Weights of a small GPT-style language model, trained from scratch on English Wikipedia: a variant of Muon for these matrices, 6611 steps.
Each number is 128 + 32 x the weight over its row's rms, rounded and kept within 0 to 255. Layers, rows and columns count from 0. Numbers have three digits each. The size before them is the row's rms in percent of the matrix's.

# layer 9 MLP down (transposed), 768x192, rms 0.156, rows 731-767, columns 0-191
110:124068059158165133075107153153082143119171166100118108131118150180154142128128116096111133142115169126207115149114081145108128168074076115142057132086113166140131157147126136125155116155133055117154166119109219067121048157094101130110118120042084158166123173114096176110225097145111121122134144087187140135124123193139115104168110165140120157112116171168160104117158097134130106157163113140142091130138129088146162114129114091130138138092097114104126156105088142072164120169146152175144099109162114125073079088129104126092168161125206157112118097084180146167129161100133121147
102:132144117077124154122111102107134100140132141132094142187158099109177113122126107174111117135203093167089188077118177138116118142116143084087166045185144119089098215099106125086117116106066131151054149139129115117133139119120103159117087160116120145134131076089171094156110102091163102126099168101106085133094136186155134076170126171144148116108170120131069144078117169126110147118095131096141137150152152117142080159166158052135142143101103147125150083118198130192163067139180119085128123082107176121112136174125152144127110148124039140200156117098127149146122105147174060123
103:138097109148115095112135128140191114097109126124198117186122164105136110138137181156106129135165106093092106168122146209186072098120136152098088144146150136153076169106085119178104152061131100095127120075168130133134136094093126153131111168084117109109148111157127084144155136135129112121119128085187114160114080159157160169158151149133118116127090147164178035197155100133123154123108085118164069158164170153125099162120095144134136130107141060171147142149131140105105110071143102215117123098170136087144169123069164137043098173105147077124120206160106115110106121101150195122
099:125141100150178110110079096103147126112199172066177173102128118174126090127144124044138102122140114124148167170142132111133125150154127157109136179127155099134127115119084161156116156132099181099093129090084149095139104160160082113121132128140127113169172178163094138116113141103114086171098172112213163102195107128133130141191073134172133123076083099138172120090200173059155076097122136120140109123154104133146142156157112189086118142059090134135217121055074097186123127135148111142165122164152126103132091088086162154173157177158119108092127145142151166102142143138142171131
090:164148148110182112108141141134128161108144119190124175114154195149104153117141170081117110184150108072139112189141192118119130137238146190093177082114078150147103080141126142142142115111110105140148106127119110106138173106107151135148159068133173081084170154156106171125183136108191114114144162167092148126212151103165113124140180127125130116111185122176105077086146117137047132104086147163138079150127068126156151096156141105154127079098071134138124100097142151098091064155110160109114146130136141116122117117100107094086110123184097157124140101184075146137168097060122103109
080:117095106100094132126118112169176125113159131139144131120109151188193121170142174098139134171139172120172059149117121113089106140171176138136108131105157134122091081135102176142127089112161135089052145118147104124154146108106190149075134114123151151115082151089094096183122071169146095159126132137146159102127088150134175132167180075135088148107123159127136159124156178160124150104119215121149148064118132162149123149135116144066139087046144135108178108105151079074151119132125091130148145156160116149180081138176133069106125194201133094116195133152098116100096142151110227152
099:108120106155162160138137164130135164160165128118190175140106160189188109066134117116136150137195166089149102103184197120046112158094127145105097108110216117141099132135208071146099102130132171135145108127059151094075132131137106164104125097166160137137155115089117111153136171108184085141103134107180146066104152110135079176094118120131147150128131216103132080099115116102100131063161211096108106145132142155135150176104130092162096106119154129039112121086111093071110162133070111128102124118080130129115125098121126121135143113107145162068100121120130161118152155105120084121
089:103064104150132134100115107163186131130143118131124203135094105139130143106162139139167106129141111111124160095122122148067154160168201147180175126112114101164117161211112068091104090134122116149124115108096179104146138120159105135098140132122091137139143072130104124146110079147089141173133129112124161119133177131087161124170117119154112077124079130166092097118083146118169105159115150059147169165073204108129113223105121140115187110153100036215103144148105163104158128090146140106125144128112166136177090107171114150144130147119159166112124084137226102120212146119146132141
087:115087130109150053097170138068144124067233073153114187141131106143139140125129188164156148152085167149164123104158174069110127141099124131128121118125125148132122116119120182112115115150144093107123146108155146056111114141125141122123162130124133144116120120115132098191066065176107118152121050121137142191152147113108165162147096131147155158097169214103146095142120151093166144168154207083149129089065137111096152116131136120106129167153081126148165031137114149117153146160112128144150134128082134128131126132140189097053130090164137137137145167112087153171142098049080114168
108:157139106109129138140160145147144128156098140134071066161141170083105168191087107150133125105159072146148195086157135080143101133093098106115148138157129091133200185087168124126153111178174126129124165088166144121135200082126074165149162129084114115106110134185187153092112124102168150106120153107071124110119190107066104106125117115120101092119149097150113111159162135115076095165049183110066083103059111080107099165104127141132133064178153143159115151078147119143142152116158150114078166087144161096127175113174102151170145174147113149145192121096170103150102142138130084142
097:097114126141148144051121122178135098135100138149191137162116134114097140171136149139084070133118143136059085101102077146079186110114104119129079104118146190155145183144166140104148181061126087153114128166136142105076116194137140119088084117136179122123138139089129113090134127150102098151131127143195121131126113140138129133112140183152132092158153098106190110159176147083168151162203108169121130160124147178111086084152156098158115156152045167155075159147095187126066109149167114114090164117175183196087123104076173110125190150150138133134126127123107088138154100087163113085
106:115118114109147173129100139135120164137135185135143123135162065100100150104107144148105163078166151178135139098159168136102088137098155136164097150121108111181125116172157099108131142119188159205097118118104138161173085130115108180126106207138101134165068117116122117197117091141124152129164159088089107148120107100146146154144166152157099122136132074057165148105151109127111132146058106123122146162139133141138072129192119101179095158115066093105116105101112125167105106131082138040071127093102146055126163116233076136129168120140138139056097097107134137185152068159119086119
100:139127118100147126198098146104160151146139083130136166050086124202207138085164134092078168085085122089121138130121156109160082107155127113086136169132111119073191148210076077143061153076146122118156129132173123075159090190153152158187141107120098081158118161146101153125117123116145065127138161152153150110166120078198128135105181194140077157105143095146118095123121165169158151148118096121138148087066115075171094095117101135115143121114142134075123200088125061130131132170125150137138112096170124147161102165127100118120166168140114138142140138116182141102124102151093135122
108:106078144128143119130164111146164117103148090169152140121172114147168093179055089150179073149136116079118102118188164186115161143103175112073139197145155154145117053072105101112088068123160098119135104142187147108174099114124068115150136124133176186092159062083110062063158165166123183118108146118170110095129139173150154098143068133113071174099158116152102145180051112102181076195133114120132145133162153117103093108154148145107145141106192132143130108164100135164136141111135141108117134090116149113104117104095099100138141149151110098131117095131171178154167158159143166125
113:119235112098142156086188200192102130079084168156105073094126134152094134149126147082148180169173124111106115127080124096145094131136073070157163057106140093195178175086076183122119141139134134143138143117154143175121148164146109120134134117134161104103134113149131168117155087102141140150142182078186114120098174104159165139102114181127155097165127149132171145132061200124153141130106121146153116145149118157144165169138189139128131092138172097088177101138123166099157115160076187109168136092113158126130160086135162097079114136083111125168064168098126130114116163102164129113
082:128103170160153158136204109138145108188157152115149109107130110185134143106170115138141134158113166080091116155145128111099167103131085111179118090119140135155142081161141153086131147122138073179111006216114173093064180109140110119152103128100124138089184110167127118145126155143115125194100116163167137104134155063123135137075167141146122081097158173126143192157094119118121124137094069168096150187155057115157143155141085128106122142121091131193128151148120127132082115068129194107070137145112115131109134108091141146163060164165094159139148129147117125152183162102172114157
106:117149097190132153079129164136113134066143118159105161129128095143148091161124134096158105174147103086118130082089137098082035119090118066121110089127136151161129106158140051141114166165127115154157069106098118109130121083108156111185154133111161101133155139098073183105094096141081154199106130132094125078151169089073152140191150131187087146097089083125146017128112115087177176130117160125136149157112159084128116111114093203110171180084136152141115131104133154119097138120119111083147158120112114128118127079117152102132118116104107118133161085140091163150165181044108091133
095:110091134140148096128034094149122103090193123181107162117160076108134144099110147164119146177135124134093137112122120153074091107099133118141072134178156120111107138107108109135158137112156095167132114124106104118152123110171081120133053066181105134173180156132081119149114208121185107123165095090091129169116109142098121170085100086114091150126170124173073124128141170143188098119131055147085090176095144142086112122113123099118072155160105151155127089144161141135168093140133098091129161182165176125031144140074182090122144143099147182114167075115138148170109139101166168105
081:115091149090107123135152136050148120109121127141094138100106148107093064064148195092101140092102119114011096113111138088124113105069080160113176096153139123166110100129130122103102082140136168157105128130109126111162166118091121095114066150113102094138137128071125142078178124098120176162170138156139182123147137177096143163131138147123127110116161135194130069174144069155142152153116141136116165110126045118156182162130094074069089185119145127165145167124140180116066172108110127072106145121169102128148116057133099097119152131127090106118091102099091136169126148073107069093
093:117097132116081041180104130137132156193107104097189176097132141176178130123134122082105134106111171154134134120104147146130133154101170118201145139097130124123128150151106144159236130123138147169125114115122207169117122080134131167117116075162147099127103113145154116108126078067140082118151123191141169146190134144085184147183143145141124162138151089137142087106165167134108094113118156068121113110119140132179148126141117076088121160192055110144134164155067094068111090118142165168170152119180090160084079105106119157141157082129118172157100095138054172139153137131137131139
099:131107114112124137121049126129131098143142107153112101207080109114100078125080140099171094115128184109132127127143105106107124107137131142161129145120126168186114147133126095095123168162159132075126128099135171120156158123164096126173087127085136125147131109123081194090106118124104195122189042124135169080041122149145136150094135120126108133153148073116131145152127160087136146109067147101119146113129180151117139107079116081204151135125198162131164192143074128093132108205085137124115185098085128170156076123109079115102139156112149095129125198090184110159174100207130169115
093:122160115124096103135179124123141132082140140097089107096148129191164172128136157133104129101109134145132126123096090129123095099094141155151118077104147193114101095126157133244159092095099153113124175165139098125163094146171112128156095127150177174184138089119089142108087134138097080106124084082125141172154081151196107084161172125157141111131190083122147145056107103160121160132131143145083091104122125174109052149166152165130126154095133137092116070074089127146147078142168151132090208138124145086164085117149111097160185148157144048092179147069142130123138125059127122120
101:125143147158132141097139111094112159082083090093072085127141104146089129051117154105093158198118143153172060157134158090067120156101144120135136111088134108122127109127091039113097054139102130156122134138115100153115133148162122109128159142129134117087125140149116138120131094150040116155169165132133071105132130136128084142097155109111126137182148175099167130168110066083201146153102093104113135181091175168113118129156082135195112171093115190209129130128128133110091152106104080155135129106109130098106176245085125130131135130069150135124209126137088130135107156134129137162
105:172120131138127128177092143175112200124147116136138177044151176174168138117148087144128076142145112072127115101098135129146148148144112101176147097121148097102086107162034124150102132152169137150095130130108115152162177200141084126069094112130165175102095152191168166126118132095132130160176112153072075102162111116122146119189110156076079146102091133144120099082130141073129116083092087138152168128181163148123115147160106174153104121147108128161140129084170137153128125111133086162115133133138100068148115084098136107083138094087091119144157076158095051090130097070099104048
095:135142123146125183089165126093139199092242120128113136174146137146140169123113177146083134054137124075174116136087151124108150060205081116115112098140138127123159161108178137137137130123122123137187162096204153132137144143148128110169139122173131111147090147151138163113102122120143140126117148105136099156211149127081079104123099102180098116151102141074117099129175128113106155101082151067125151125082101132155138141214136137125165100134178124166159140127077158131102163133134115070203108173057161153194132176096134151112162163131166109152127152162065160153155118111101108130
106:132138080118134099107096126092141125077188120139093131110147176121160087129151107084074089160142153140125109118117124060114111107163127103106183130118113185156082097181107134127107147143108169142128085098102115087150150134179087166101185127161155116117081068088090103156191144151149222105117157125161082094078118183157135121137120071049101105176128154115125131138116160172127186139132152095071094158202179138124108112175119194157130156141153103149144123165174110080154128101183097123123125157156081153205101146127096151108106107128138136088102152131167138207148082118113106108
100:133160162160194110127122167023059132086134187113113138136124164140171151083074187109132082096157099147171069139089157156098132124154176161083204074164100132172117177087117096149121109116129125150154193131181156125129183114142124161071108089071121174109136172161125156171116138161129148114140142121156120107156152101063096092143150114124138125170145138080133214181112135202120113103126099124126114153160100140112115096173099119144091117066101107135099095161107089114108123176097128127199095094126101081142152147155143160129142156126106114160114152152122142110094110103120187094
098:116160121120087142153171148121115156160158157148145133098121104164152140141130070170054187140147168132171106111110133124125142091138121131125150100145150130139147109194097121166162164169139150183149122137122135049159100121152187104084120148093107145111153158080110190136129119087144061157041127128140115135163099162171117155126108112098131151123162140133077124063187086088211136141051144121114185102099114064152107105109123139195159118089136181146154064131119141147149146039114146129141150105095137187104073111107114157096121196123133112099170162110064147136110096176142135151
104:115137097084131156107167119093112097140182149115134144146117128130117119129152153074125160123140114157119123121084191115096070131086167154155162193111094131192151120135125140100087073164071151040121087182133112131089106090160143128132120166170130143145133115108115108083081164114129124155173118061077162152132121174129142091156103103111107154159170107113140111090094094081179120112124066159145087161135171148163116130081111104133124087123164148094109126120115147061175153155098166127086103130094130066217144102089145122150103117118198116086108130069125078155094071113085216170
094:126148143090135148129151138128176087088102124090146123087110110097120130139096108107184192126083085121049109106059135088156119168121147145195153105125071096093101130142151138149074125112121183092091114164162148192166116140129105098185147181149121121142099145187139145128097147132125154142126129160108167114122136102113199219102122191160133112142071064140135123096161122143163130142134175111151155063126096153189117136079129155152130108156135110095141129171069143203102073186131116142123100131109094155124117102102083176104086084120180106096119130112166130163140070154086120056
117:180146119136133179128080083113133190155124167153095131199116146098154130079125094142122115164099148121186140113099127113122186104165121098097069095067135081108157145145153118133090122112138182073145142117179182108101146128197101076075162162078113110125097095104136151075113086144147104137145188116124103135109148154117137119063162130048056105171087167141141114133132091116093093129112115175075093134122154136090149122073138160119127109179192120172136136167147194087131193116150130103173147151164143080098128092102112138122134078138148138093173127134181111114172109076095105175
110:110167129151141100178061099124120132131142111073112109093160117159070118160084144170138095148186164096105139090128149135135126124202154114103118109137075076169079163159079153153083109151119178103153172087125177149134169108133100114087117124129066176106132086088129122078134151188141186165088174176086194118102089117134131176148177097103092156133120075154167133198104120071031113135124088129156062081113121136110133099091147137144122154095118106119150127107111119108101132083107070131147165122161192157163092136134110164142082139148125122095084143204133160138117141159116134138
086:112098150139144161061187152127158159119159085109111093109101097089116142107075148135100112159111140144132115101135139142105134101145104166146123165069092101123106149068146105090183128148127142109146115160090098156139171137152116138195114139063140186190132104167135139108136144160144161086101100172154160084096167163134158146070168155151180101122151127158135175156127100154101205128125086121114196187137125122070039129112080139082111143146155122063130127122130160110180091129120125169164074180070109124097171128130149101026106130135131117146115068124133176103146117142161099058
102:129136122105103098174127173199147164130097075142110147121113105166098143127128171168151105066112165103119174137099126121108120059041136146101085195128153153190148142057136219112099178098150083071113107139202128143147113100127116093117105117130139090089151137157099137138096086092104140110135160138086119105105114130144156054113110175091069112134102123125105103143120130150143134142150105154108107170093137122093113123097176172156111147139170109143161147137147111162169176086197159096206090137070136093123129100139047096100194122132126123160080070128162147092129098135155129152
104:116168122191101101097172103075131129104167108113076089136104143142199115119085154140144063105117100086158111151152085096132131114208112082090146104163140078105121157126150116166141122139093135144124116135127100102111120109143161141126103041104167100181056124137059117133080129171187066118117132156154105121167135089098051113075135117167126171090128087130148093124086154172088165165122161157095100173168183066153127145095155131121084111148153132190184158118106140112163156159128113215125146125159123157145171154142142133174141125129104124130100156175159108138123130055163087114
097:134105107113105126156216093149144194160073094101164148112106123046149166131119123136108078107163165139132105087164133119219115111130135159091162126111170166093150107074132082185141052104053102129139116146165158113184129147116092115150095122157125133147172122102096094071154156119115088104133183173132134156145069141020117139147148113131149099081090108100068102119114134135181093148179093164147143148142157115126116129135135144106065106134112198114093170168131104082093178110152180124135143133136100130136131111132170143143112132154108094148084149143118114147079143098147102049
120:156109141105154130184080182184122122096078097147113141097129155080043121142216162124137080185136150133142145142134135168124161165126101094136136155131120168115158151143166127147147103084085107159061131108218141139136108141112114113124098143126185153153119146169146153153090133114109098071045088139117111122147116078181110138086139138094089136129052150106118131138078131102083181103165126165118093048143140107137125125103066180147154166163109178155160163133139120160117117063159044099122180135116172157133152124145094119153126093118180154107077167150136135163159095142101121145
# layer 9 MLP up, 768x192, rms 0.109, rows 732-767, columns 0-191
106:128115123161148168184108102115131112158108091087172056082104163104128150119131112056148179140100117121121117131121110170153106124044097175111163123134096115132161045134120138156143094121151155110141094194148123214078107138045181108121179136140114084106102186147062134079200113176162159168122125159155161113110134162144124129158143122145151097179132102098146071168099105185090156126194146114102159127133139204102137089111117107108093058164121171137091155145099104089129122165094127157083129119136127147084112086108154145153149142162149147171104137087105126139105078139097165123
102:102107126136127140156099130118122113080145169142148180151150114090114097097139130125140074080122077062059159167151137104138129138098122141169138115092159140126153079131115130100115106075184156173099074104156188135088091112135149168133177177124155164114137048105085153096106105140109125155121193084059111129138164078083167101140142165128143144122120129098151089106161146121170140117128152183129095147145169093020156169162097159151114117192086090122184135083128209151107091110132135113138108133124171169106101155155127134143182092065134187133100119123086189188123124118142112153
102:106134153112130160150152136103150107153115117142113098175117075112102149105081132185119110159147127139166175091177133154152206095095140178125077129129115100088169111101148144102107143134118086121165139180150131148092122123107105127125118134105177132097118079132115112189104163098105116118069126103072121115100101058145152115094172167075158172148159123069104178137103121178147162125202178157128065117119103144136157116084116069137163162174132098161074112185134123096120132070085161110152159074110051100056159134180109097137165131095106139161107076124144084139084119111080075066
084:119107125191104167127141163133169112150134114089144135110130198118064172154147090149168172150131143146156216100118110131115122130126111104142139163111151115120162151166170130186133073131096130141147172127191131130129101129116090135095180127132082081112192146100255053118075138089063161124133160125120095136144213107148186162077130076110137117121132130111131097107153110121164102146090134171123180119129147151134067140089127110169159128106165141133075084138147117162134149140099139164128109105127121170087129158184126151125103131162161138163148108206213158128125132160160127086
084:140161099103136105092143115128096147118131159125100119157190120132147126131044090125109114181112090134084209164152101144190125084110090137146143149135171153113108159165142137146103119201115136150116175110152108110099160144122050125127124116165155068126180139149064166152112142101151174104255178145116101070142111138133128137125129125141148089137114105086127109107120148157093084111140102143128133108099120131211073096104118141127079146136110103119123145148129144154111214156148140139153087069121181177082164173145063182117112103113060152171133119111102150143145137139139074175
107:155110133112114088097130140174164098113081184195126154155132135117131114154162160124094157159075102163164128166144114093108114095113116132115154139140141102116163094116119170124095125130088107072127143119203115185155143065128082155139188120098079117134147144067143163104104067145182135100135170172074117162146117162157109149123178089139129073067152118113128154172140138162143101126106121175092147135108172067145111109142063096170119095117101094156157111108146103107171127213103148203123155160134108091090211129142083137079130070085099142157109066135136111179183156093133134081
093:091119103139107109125153180124106154165110126124147150164111139128070144123140140198093098169128100159169082106115131164112102118084111141115124126139117166071172175150145162120139064185147124147145135123088069134110141124150146084148128070134176182066107191134123105032174098125129122120105145144122061147170135101183161082077138066106129146140195103087039118118105086137116131133097132128178079147141144158162073102101136153141122124120131145069098134149135141102076034181101181094135097141117137163148130146114127153108165106152071085142107156131105090099097194145095144151
080:133158149166116171105117108127080153127107149107142106108134121081151120155112117183162137166122121161135121107147168107135186139135093147112138120109104097166128130150116028172137134076185162151140077154107136165070112161153171112120085132151154114138172093102156135119184145080193165090063140101141135129081192121136154145080095162145116106072107115176140103143133101094098123113071089185111111121094100110127140112133133138116169145077130159075129185171152116137096072095124085153130126092157148119186114110026083113214159131118112080137114168083077215146099124137156110139
101:087109141116158136167158127119155193120160156179152063112173082121217078095171113134072151101146165093156125146185125116101116118094086127092096143121115134138129223151126155104125121143136127159147165126109107142175177132175103062125167128089098046095106111120136115118167191092106165147110115085108106166127146133146147123122131158107109168086142062108101101144070116115114149146098148115141135149134105127135137095134161124134152040126123187091173074117205099061156120126175119180105092114102169145092108137172160115092083113164119133108097078116107176171146110091069126149
099:092116138149127127169136115085075152095157165116046149097184174098145153133085064140122172121151121135140143170070143132167153120173125173109163124120106138141121066122099057132143091179132163135145131140149122230162175138153158123130178092128128163149157103101117118201123091136174151133119125133140082150125146160076152148126119131148139189138068146118071102105117077178109111107118104128158146131164207153092170102131107146120134184084125117099139115106141117122142138074097105157115145073069115055136136168135138127110113104151165119096114191237149105139152136148185171129
096:181171190120134148093085102127100112114176026143069082110077089128138141126139112107149108156123043111132101070115195097123127171139172126114089133146151154135159130123086100132145148141110158087157105131152131168125121115175115113177099145151137185185098111194109092076115139110159114063114123122074121158091127146100160142125131071153067121142106114136170116095130157149112135072088024142080124148139150116116120178177142126087168126125083084164148149100140099159133167160151174094163137159127093143089082156110125168085130107093079106160137147094122122094101158163096133066
093:035113045104102117097137065143149097115105101130100135139154142135118077139126125179120106173161148127152126140117116183121144180136108154061081116138115096149154174112164155103124111120055156133179143110143144119083127099151145143174131092118126131107172109163129089141157110088136154096169131146205083155103083143130156158189170138157151174131145131101176114116090133105119111086140182209141124135102125131114107141136099144128132131150131138110054145131181090213105085123159148165120088107127195095075191208127138110046104200099114146128148166115157101127133095164160128120
104:153157117175166126159135099102134120123114152114153148168187111122122169107155121125136159107120150132081192188121116146136130129148116053141144132121131114130114140140127102043181126125095133082132175133124110164186105113124118074091131151105082094141126123125190083122110122096170168147150096089195095173119148127067169158136147117094111152155189148129121128118102196102072135126131102094161099138080109162075136163154186073153061164165142066132161164135121129196149127158143121111107184105160124135157091142139133090129202123083052144160142097142121108089041093153061141168
104:093109128149095136136147108141096095054075169169116122092094112110111102060167168100172104130137114127172106148139091156051120159144132148110163085131173159142156119165101167144137086113097110221084119147123133120115086148101175091113091117178097118135109162034134159129135136097147185074118085115094183131131110138100111099101113138119088093172138080072120164117111116115121052163162116147166190158126155106226170082155112143098137176114151128136173128134118145079132129121120145160174152157123115116146129161138122056098175136110126118132120175174060094085167113136151158098
079:100160128150162075101118122130086067104111130185116113153103165106097166131112088171136105115146133132149156113100088152146092159128104169072136162090103137118081125113185150116096129061141125113123131063158053107164098217108113115159067181161069173050130189120116096166166078110126176141116116135135108123127225122167099124131106135096152089183169139062178107116124124152128129131142118104095111153124168139121100141149153130091154113194142160074110168098081156146133096120122129119160151067108106143117092106087129081096175133149166107091150050151119145164101131111156168142
112:131119123154088156120085082112135170130137163171146166152186133167101113137110119187125109111115135096169125076162165078151123147087120042151110145120158127146124107127145136105146114135112098108126108157040076102160228050099119078096089136159193180096109076144112106148142077147070140143131114122110142106143152143143080140152136147159064104117136116181108079133131155132083139122122103180139151100081194116122139117130060124124099128099120133157133105143170133094120164138128107100160212139071164119115098168136121096083122104138119083230186109101139111134118173103187121141
104:117141142099147148187154205154166161169039075069195122175118155151156103121125098109115058096146101182157146110122113159095186146122097136131136107122124098140098160188146147076146092088118150169123175155101176147089137140070162152131157149118172121078110151096102136113171103132137151115073161181144107145122106099203145080175158157067118148172065091106151138087139107093080086153139118142158130090120177143144098108109078113119176112118182119109129125110075160143160114130167122151157168087113099057162103096175144101146156128162079127164194132139108142144114098122128134120
077:107168091128077132168110153121102097174070114076156081113137143073108090161157123132149149137136137178171104115116128088121095130072164094113152064116084144125120124158143062193136024128155171144114129116162164183114142145081146191076158091093126190081149129175114111085106142099108064135141127145140135151139149109110114106073101117115140212189100129112152134113112092130137112119157094188151189128141155129144119129094096055153106125121171129146107070094132154107143069140158146176148107142124121195150148138124170153137153080133149111117129179171076162151180105109163152087
093:168161138130119123115067100066113089148116145134080073097139124171105073115120164160145132187137173103176164111102092047140073125099100149120169123117125134180158147102128140065086111141115149098200140144144104088111121095146131152165136096140098096153149172126112123077075166125130122140053122078115072145119120071116060094145083143111191145112110084137143148116096109049151094113166103114118122127172067121136081105080091130140177124073196168079066109126150114128112137163101137082122091147110135098120125143114100191097093149115089126106176122140141154133126163137149210129
100:111140228119157101115105141128135114141138139152126132100083073121112150134108070127092150105159118077097157154123078126100090185091119189118157148116127157109099146123127147066169167103166091119083126173120163057106155166112082166147074116109148085122118143099156132087109125122143091128098148095158155174149089147089047126185107144114191114104163102138079070133147112091127136128100123110162114197151045069195140093118106066131109150152123139078079158175147119115150125153123086112096118110114117108141184115096111115107122203159140142121121206146132095188112167113111173130
093:140140174159113129104111160148185116175140169160129093083067117124132098118141093125140107171145146104097152149119150111127121162116137134131120219125145174088172148095113143118089170168152157142103085159137117157146111186113099148060129138128185117110144125110185073086170151101073089163058125131150098100151170103121098115126089118153091168110153159171154111147129115101119110106102067146128176151151152153115176136033174120107138060070178185147127140177076138077143166079121165126075121161161101147169142079151129122109173123066140147126136129120111110196113089182098150075
104:126103146156084160186105127116136127073120117132112097116165122153113168183121152057162129130094118126090151084138116189087154121108110161163089178172172081102155158097187110097120160151123134102111116190101100134089107096099161063204099093171128141159088098112133084150114136047124148179120108131097135163154145066157126110152145136176088147124182134159165108121129138122090134123180095087094129098147115173106090148079144140120100104155074108071116079107153118163036087075127192114184110123158152155124177096138121096139108136103103127151080134093068127126124120107051126129
109:102132149147180185173103154122150110185130143135123099155098150077088094188135132158084150171131082132076151132106146102167132138093125176100124100199143112090207122155137169120087145126102116144124168174128094123110077112117100145169175102076073148177132141096106128130172097061151099188085102096135095164128178115093150149119097086131133118071160104122145129216069143121130128122139176141112105112158134104121089164139096116174128112077149095124109147122130104119115180179090144130164120099160102163066109138124097134113080149123152094106099123053090136084133106208185160192
091:138138165091147119167077121174158125139116102207142154073115094161198137131140107116102113069071023164108139085105145134134100096116155073183095157200161114081072093151191104111119097131166164131109148179097094128114140092091127087156169137102096146054150173101085132105121089147178071124098087109097213141154131204118117139117143142133097120134160085208161163111158144148132132150103144107132131090072169143109127122108112150148165160161146122127089130140108112113127154122153094155125141154134127138111128164164166065149082121116130148072082128073123134140117125160127102091
102:155091097119170144159135099128131094126064147151117071125126119189131068140184120176159247145133086107132132093146114184174119132069147124096083159128162131113112130142132132098131120080125148162095183157166122140111137117121120129122098087114059125157186146183149103126116156142134152161093153182157109105141145152094160111083114136097139120107080135177057080098109164155104139137119104094100151106121104095147178126082150087133121138125120160106141167082166113170135083181184132152050154099106128123162110122119088114141134155167190120154115166162188122043159087125098184081
089:108138127141122094067148164142133144149160109187138132112112099072129135169160071126129157119085124087120152119144175144088136159102126106131080160122125147082146131131034111071139102083098134135102069141102149151172092112135128092113133167130127128128154106117136114104175094074117122127177095072121160162158154138161123118090102192056152095142123131209138075091130118033119191156142180133162134070084137140067145122108130104105143164146102151108119140103155153109116093128154100180167143120105094220112074083154129125176098089142140114077144119146136082105150209122186102154
104:138114179160087128126131163132112146111130044163144143086122188145154127060131123151118146123101173112133149173124201157144169117103098108144181145089125108061095145171079079166134114120125108188107188109136102171145147151123131161093206135147164065133132122131112147141140160154129156120116159122132066065136086151143114119114154109179148093085118092139122122146105077165153120152051113135153144130086092177072191086172128094101078118211158143163119194059130149133146100130110128123130139089159131127071126166126109108137099158093139093177103115102118115169165053135169128096
104:126099149168076088140163083148151139165119099148098091104108121109165110144172079153099131124095101123117180132168125109149130071193161100103103038083145079113079083160120090156142098113141114177098153097174167094179180150140124101063149114109057146140135111133126145164195094109091114107103177161167137099151092146124146123083140152129122114074133119178091118154128112141085161138133155079117149100148111116094134133133069104168140112135162094165119153078124076184156151081162125174157119101131127159115132151149058194160131072159057129176114137160139133097175145129119044152
087:118112147135202157118104103100048091143107112139131109154153104131127124148145121182143121066143143172124145189118138100201120110140138098099111127141214149186113135142096184129114131141151110115179101159143053086158123124157090161143141136089146098135153075069158163242100101133176162124141153101105104111116114144072087056138113131163092139106125112111170121169106128138105170192113116156082144138096135077109137135127146068126098134119140150068063142127084169100118204084180128145141075105162114112132179183150133129153176136161088131113185123115138101141136141175132109114
112:118108131076096124127098143056107108080112118155107129146103100156116109139135167110137154093101180166174150176125162085133125130187106125113202172183083181177155132125080120078118124119135076089157110139093175191107143212100185141146177126106082152103146134127116090101180131179147154084129175143114099078094088182169129092175135129170136078143093122141112106135138104083159141146105165157145105123094100121116163122114128156118123180122120072090113085102095127163161184133068182108132156165099111146114115168152207140086084077092104127153059108130110146147117139167132084101
110:146157199157103115159089107150103194156108129148139145125153059132106136046140116188107088152087099099116089165138214163144113116138190138192140116124200119197068143104059144095168078157097144141168089152197178128166172147155130110153100164120150125115125111107111146131081150106117162147135114131099128137148142154101149073157088167153095093142145115124081194125129069151109130123133140171092150161159138187101130129088114081146124123109160197138104128110144129056139177116118138110123127115146139125119137133157097145133108138122094060143115170091127118076087135150205127185
079:095190176177108174137133132088104111130111132167135147131155166121090148114110095142193098141108078150080201138126109124137091166167168160178153222136169145132227126141128174152128164107135172153077132176127150082137089133113135098142157143142126048087121153090206097148154108110153138137168105130100107153134107170150130116109124154107157096123169160041159123161118145149121125144119150146178154147142105147158125076114186128166133085105141207139135117081079110148125115132152133171149170177129155108155116157130141138145108149103172108123181051130129084081134212128151127128
099:170109143104148176140121112121111082169130170138112142146136157138083132109169120134112155115088170132111132094151222135175100127164128109160174199118125099141133155175065129119132151108109137197139110155072137082194161113153144139178086186092118164136140134090125099147188130118153108097132088057096151146162119166085144154135105088077115119165128108119121123141147144059087108085133173145085173106124081082167189137161130111091170099075138062147104089050061124086139120113107087120100126102174181123123113095135113189169115104121122129133140174149087176193164129143121119127
110:157200139071082117110137089140112122078115084111183111137057134137062115070171098092113134149118104127137108143157112139152128132113129105149148142126170168144103145107106156054100117134174152161130193180174123086138180199145161132171125161153125128134144143126095090093076162110129165094106079184098089160128128112189132115114125129127169180131094150101174122118157146140161090132130099092069113111091096121133122126090168100082083160174152085094142160159097110162153117132120158073130165184065101149137100175138129147179116128030060112146143106151168164101140066118127147158
112:117190114143131152137009160084129066137178139137067042152165096174139130176170149094142131153131113108109175159093087118085137110120086112188122156168082093128133166140122148074107168177176094189123128111071099142091112128119135190118194125080113120086071158134146140163119092137121141113121107114143153114070182110170173131116119136105164137114168152136187180147168097119103155114078142125141139159107105092111145133114116107160152131069170067131140059114104120192147112129132102125113140086110153156095091122134143129111133099116150197176113085117109135141160115160089091129
115:086135159130114113149082174171078134157115124151107168090155127110163150094161109141096186175122135131134131123132108135177147175082137116190063184131118176073084131166137156145134101115106110172095130072183127170140134175133112126150197133088187122168078079090119148120126121131100161154158107121119107190147180120173149117158108139127113137104139123099046085123152121141144143140119124100101147120064093123109111088149162095127108098081126100101155145149104167225166032130113072108075089092104108133199120100159119066141122141130177090099199141143155138095121122124109149155